Each number is 500 + 40 x the weight over the matrix's rms, rounded and kept within 0 to 999. Layers, rows and columns count from 0. Numbers have three digits each.

# layer 7 MLP down (transposed), 3072x768, rms 0.202, rows 1023-1044, columns 256-319
561524505507459509512515507543536561535519492437502505494579510566506474503531564467501475517492527511482459519485519538544503417490441524510501503550470486457495558470488507460572523439459470
507517445616506490503572556519549561463410512522446506512496486456578485481458493515515476467454477508474513498524456598514453513523507466504477567414453427511460528532511466484465493431416439
574461475521558523509517515476490513562539501472638514551424502439406506592427488504449500473548507501503499533503544560469480497485520469472478452504460482550501523411489503447519473521485516
502512501555445492520445446525524480512537440501541498422514544487459495538488527582525559467452552488499491535540496462497507538495500486527443553555576460500518511446540471488474498508576483
484413427550525473524518529526533510490522572531485544478546464438501535502531514410391464551509530527581524526522468506479516531524621599442582493462513472515537496479488435499499433549510526
450547493475437438532549552511501481577517523534405504487527480501548472520513491497451506511552486579541540551487502497546577519408458519528512502468465506513499501503453449505512556427540434
546500509537428534528462591443583456446477390547503513520520454476472491546496449479484486444491525495502534403470547487522561482504542411548500473514479599555495499519539454470484490534501454
564437593533431490515518455501527514507483513426403486519524536494439436447488418449573499551500470537501505444490446463419534532509515504482468540533495526542566431492469453497445517522462477
509542537514522522481480555468483458579437432502521432519454515529462545516467482475525495403503452472454496530461489538508579549474405532486510504487533455559539533461513467525481493547524381
589489471530531484549469512540410547507436497543556471479462567528488494537529541541461569528482448460505438481527495532477524532444576435502486462532505544567517505516506529534489564555528511
577517481521519495533478456485529468446512460500554425462476463487518404484460441393534470551510566523439451551510464531462486492475518491556499512565518406575556460489571503520573623412451541
462445542545466532507445440578439492456473455525440500470451493490452529495488482554556476481498493523380447522539575549555520485493463556504438449523495515599507517455457505537478382570426575
496450499488483521455554580539504487447512519468461420458543487501509530472467512470544415493560552550479500462524488477529544511480519488503511469542510512525512461517481514509435505484442434
480535514541493517524555575477547517516536542495497508474491513509546491538510587497513490465515497514495554476495539504563554509531565456581536496568418536589516481462462431496493465479495461
468494478462509455532515439548505436466410522552511491463451438490516426530557453461568505441532490446514450454520482483533535482541486564488478536488469465524525518465477477514528518535505431
482525485530464490463593489521542473460499486486553421439485505509465498493500457520532537506526479496433476498450523514511477453565541509515431470555522494496559447495415468537469547539489542
503576532472503520524456477434536538551493527458532415511474505492500551481496511515475519533486535575444477492440461487501488468525449532577497505504488543551499477434457486465468523523577493
486543490449515490537457460490436484496533546509523483476524481489489467507509499465547488447513509484562478484513474502473438497521553514541522588472547504479452552468509519466452513506470489
493457485598454447481495515524501587538501514514533561515545527443556510565540488452491536545512464497518478476511491462477430542490540547465402467475513478467482491495524504551488515519539506
528543488442476451497524444552451527452455475491531479513558548501556516479504537447536427470463526506567522472535519468468518462498455501497474481562521547486430558506567453434439529462496468
432532481483487546521447464512561547426559589507519538497437457525480551439484538520521501494522516554437454430480484478510449510431544531570504562484495509547482492473445537546548553527492500
469464541436519432522494466456537475573445568519484483537529497505525450465469464474438509538451494495594525505517583475503552466492544528576506437542537471492410558484452518502533453480453534
# layer 7 MLP up, 3072x768, rms 0.0729, rows 1024-1044, columns 256-319
562518455533507461415532477517476539457523424490500542505547523453497486522520460531567515404491496508533457553540540508484558553473466466460513508436454513538471511541525510520480529547534489
492530534430556503426452518565514482522549484482537556529461545517504545475418472585418487548477498394466510529559478442452521522486559451506493508477521498472593500562525516426472499560538483
442475566471488509537497470427496536468504489496457484451514520448499466510460524495550529507494466485454444546518474511544422471509563506481500450567526510539492462563510512522543517511545446
529536581524483434509489515567460482453538516536447499552440654543524636545508442575532534486445567532573454510472452441521479524444479436494530500527409521433522479454525551511491443551552538
454432526448452506500458478517497480586548502533503479451515540434528510505478473473477581568485500522505454496525488467541522456458408547469475521522532449550498497466490478555458530500529474
565518487466536556474482514566472525462458490525454464440500495538552456515470525475496487542529543530496508540478509514547513519456497484490553488514529550498508539526515553547507497459524495
447430588532523568471453458465523502539443574457480513432494515548468490542423479510551498502548545420559526525488537461507535531478438497481418535447535544558473494449496518575500520552481556
470533433547504517517550466539468512444552555530470577527508512488478565518466507485459446503498477527493543536487423475499528543479513468582479512502425492523410515471521546525502449488504465
544534481572465551525506530497526501408508435467512525489448477579542537494506508496497458498523522523464480478519475493477515486548471483432490525522561510556438417476496560433494491482552494
454492459513468510526521457512523552522487488528551500512504526591511469528564462514471570480460446537477518452524537511510467478468502524543518508464507430421544516496468486501431511532502485
577503475508512470531473473561474455517526457483496475538506481522458500496524506487510481489492495533474540397592497459548547501569493562486500552482509537466449481492531442444470558477518511
436546449411562510472495513516561489535482487415466446426521512503531461526537492433510502477588545504500450473514467495564552466433544520439498490456489423532442439527547474444466537411471509
460488507514486503546554553547451484558541540463491519500412520508504528529504493531488436475526536535403563533516500546567470508552424616458420562506506510432555497441554526463543506487575500
511523519477474448513532520518487518515507535513498511456460522575558415506438481566425467549527578466552483569458460512578476508486519444533564520481453551523565521429481517500505497508616453
494494521466476515468527529451551489486471529499502445467474485469490496486517409439544542531581466406451488435504459548503473460540467485522518534525524455535560510478502588518484432532597519
500472544472483498505503533524501440452508485485579505567573476516451483489427491531432453501512502469478464483470449504527521417486539521471471473425437532431488518511504458593442441495532513
504509482537505468513510497508486511542539483481494465462468497508497457481479498402519479549478539523503472454520462564433481472480559548474532507488429434496530510453522530572509486516481474
415498445434479472451506533534471544538507449489504454511490511476549467520474458497499493473456531502598524548491520533515533534531518436489541469508468533466503514499472438474481545563432504
496592565475489506558511492483487478518489513433477503552457431502499537484530453492493469500543463497524500435445444482506490617425409514568448550495528535516584530476441547450493551508506487
402552490515585517523541509548543480532437430544458540519602490570512485546452560567496466486514498527476430513583455486538500503528477442450481410589497579474539488454506502529527580516432486
502495512447484505530437531465553522452530494524443568400456506557509543513571517480513503514514556524577507522412493418584507549486544584516529470511566453481507530380516459550513494407517558